From a checkpoint of a small transformer trained on Wikipedia.
Architecture: learned positions, tied embeddings.
Each number is 128 + 24 x the weight over its row's rms, rounded and kept within 0 to 255. Layers, rows and columns count from 0. Numbers have three digits each. The size before them is the row's rms in percent of the matrix's.

# layer 5 attention query, 512x512, rms 0.0279, rows 288-309, columns 384-447
090:150126146146115126164158190079170087114111133114158138141072115123124153151101176136150159127119146096148135121087079101127083101130120095078149113113142210144129126137133152146147144127178124
099:112112162151139116164104123144132167116116146129161148094083119135137116127135137078171100156131166102151095121061131130112171149120082110150089129125106123137134108157117151135153143095147134
104:136131070124142134149116147080129141118129178125071122138099193110112128119112149144100130079151145087122125147097127134147106111111148142132198123141140139105109108126099100162112092120117127
095:150113107166127134148128102167118184148118124151087134124030138098105122096092169136116107096151117106109140131130107125117142162076118133159098121125109112145087163118076127107148126136152123
109:150126109177113124148152092148112120114098109135100159126119151136160123169144148111153126143116125133140150117093126149106128134119122120154141129089157122170131139111082160112101093098138126
114:133136110133125132106107123117147107104143152075124121152159119120137143134101092152173109165135114091129164076139122099137139126123124115117123123138154145090109099139125112126123119154168158
112:148123125128079185136135089125145135137134095116137122108120139161136116137156110127137108077098135123127171155164105148133106144139114152155164121138099165155167135080139129173130103139141129
089:142128109125139094099150107142098105137156121159086132123144112091131150156118146158147128119123104168126106125147188149123110109140157115126145139127113078079134091147130090145131142154120137
106:151120120147122117171163107147140138156111134153123144143173152107163137146161084116156157117130144146122121101112113097116158150118126077089141117108143133156099129155158121104114130130110153
110:119135106089131096111136127118146107164157116148145140145095099111120162115114158150153122110103112137134083129104109132126070081143144097083153114127125115127142145145133113166142174168146147
104:138115101135147161139160130097136120189106149136098139095151171107133109124140156095071116104123109087123144133107120121100146101130124150162124132114126105108117105135148141153116094118103118
095:158138109142075188125106145173145128159128131147104135134119092147090130154129168139116108106120098115163147102156101141124135165156121143128139122120190109164150123145130092145165117121161132
107:154118108126152109100154087108124088109146134103155158101117080163128120104125147126158125120107147131124105122119143109126080103074124175134150123087114129097144129112132132062124121141115121
107:137126123155118125133100152148095138104109096136139137107131089155082117139130146132055143135132155153140132123138133125116103151145142133126143127114137130135138105133136156109114110178145126
097:147121141183126130156141144162141125146082115125136137112152119148117105122130164126119148120126123140145137114104113110133113162151106139120113121111121147155103105168134120105134142110180121
097:105108140091120140123149180094089102111130156133126154104148082136186124181138155094133152112105104145125138104098127122132136073138138122151123120126174122106149149173132104130122141118094109
104:125136100096209149131159126100086177098148116117117146102102102183075137117113093126150113132116147136105109134154130121113118114105132139139168132126153118131188124103115121133129123156131133
110:148130128159119113109162169127112153133110105158100105138077123145130162132125160146098081079128172077147120134121177102125169105084126142113082132179097132103123130118082089116132108122166161
086:146135113091129118115151125120120153111123134155096150126198155139145153136162108136079131142135136145103129135111193183133124115135148126129130113131094137162117104092163144111123094103104123
101:151114164113115148168169136126143128159104151090110118141166128121175110103137145108147157107118122110138093132112102104173112136102123150105135123130108124144118131164132131125096131105123105
091:121124127087105135176143124110146108146161098165118189111135121111131137158114132139114159157122120166108090141111140139151085113107143133142165135100132126127157122114160125150132148120077116
100:122131141101100149149136161140133095160120105148175176115091100157116180152113161127180099145087135159144148115108140103115125128123139123113111132124156092137125113131140104145122135173139174
# layer 5 attention key, 512x512, rms 0.0228, rows 288-308, columns 384-447
092:137145127110093045151162128111123106137168132113157103103129114088141118119124129101148151127123128141129145146167119118150156134107130114087134146119142101147152127109156168113142122138148160
109:122116138108079079162189147130149098131128139116134109104126130124125088120122121131165119117120143187115119123156131118142173148126136115096097111128125119125139098148176118099135107131173142
093:069124115123119171107134104119150158119140137138135142169136157085108147129134138160123169119160102096145107134065140094130074122171131147115203101147117175120163127138079114120074144124096139
086:104082149131119221138136109121124132116103151143158216145131132109128111147149110137132141126108090107078089156088166094099113129175161115137110121102113137129139138135116104148095164099125131
108:158139135136117102126161149168151121122100146127113134128091137089112132141123132141157112103129116153084152136110133138145153124128160134077105112137129169165138097136135170113089128127157127
107:121142148114126110160124157079152151068133130152160189163130137145123146141105167142085131171119138115152133128137132117102124070120124105167143135124135097093106124151142070159134177077068116
107:116182106105136160118128149133139148171111100131143115111102094146112091117136108095114159102080118175115098112130075131162123180118102149098167142118115185135172150091151170125124130172204090
094:107131130163192171136100135134101159091117099127145161137128129125136150154150100119138114119138108092131127088117143144126080137131130112164104124141104127076105149114095070172135165153077100
110:126102099126146064077140157119107135163119128149107100122128105138093133073139105099150141128115158137131116099202137115123192150111108133118064132124142094148111104169125136124145106154152144
117:136133171126149107145129139134151186120179134125095158155132163097167164149135131124152117142146118074144119082116158144098102109115132120137111144145131118080119123142106087128156153115089126
108:072155092118123130103138143150136033136099099138120110166160087144076083092075146166102128108128145141147117165151116098168091121130155109103115163155151148137175138121141151106118113141180121
095:117181142091132105117140153166136134144147106133149125118130090164129116122110105109126168151121123128176092125146107140139126125155115102136112146107096109154167113128150153127112141131141146
106:103175125086125112150132131104138097166130137158153122154163151150133112144076170114119103110102136153163134149112118131162140135097142101081135158149121121104127134094128105149177130126122109
106:159180120101107076146136073147104098152136138111154127118124166153150143172113134111140101102107134153145146155122117137166124111082131145099173180127111123135131163107135143155126108121113117
105:180103131140086031128157152154141093130122129120124130152167139141164120102151129129141144129101140162110138125169123123134148138137137151106129147149101107128124110133136142137122114088143135
093:099158111117148113174163159148131101125123134149117127115126090153112132108083105091098134142113139165151137125111083159178153125110152091139091132104159087112100116097139141140158124151102148
099:150102105130106169152121101131146129129160099127140171151109138134091182152171152140128113135135109099147134119090118108125081156126107116159172123107102135139138148115073099147120131139091062
107:180120082104085153126154142124122148141163128164131123125150117111111166123125140065116117110143108134132142179135160138127126093118112111109107125133104102145123110112151099124154075139148130
093:128118121125164141123137110127100141130131151146115143137114127106102184128180147147139126123148122091106144143108133139154130163144114146124136072120128143137106143086095140126119095147103117
114:121095085144087145088155155111107083170135131129110095148154108153103108093119115155117180114140149151088125132143133113170126135121148134093101140150123166137135132125102153073086089153152136
102:128111119140167134143116102117114141124145123127107155121111114119130151133159112126150131126159110080113096123091139135142113175149105126127130086094142147107129165111085132128117137151087102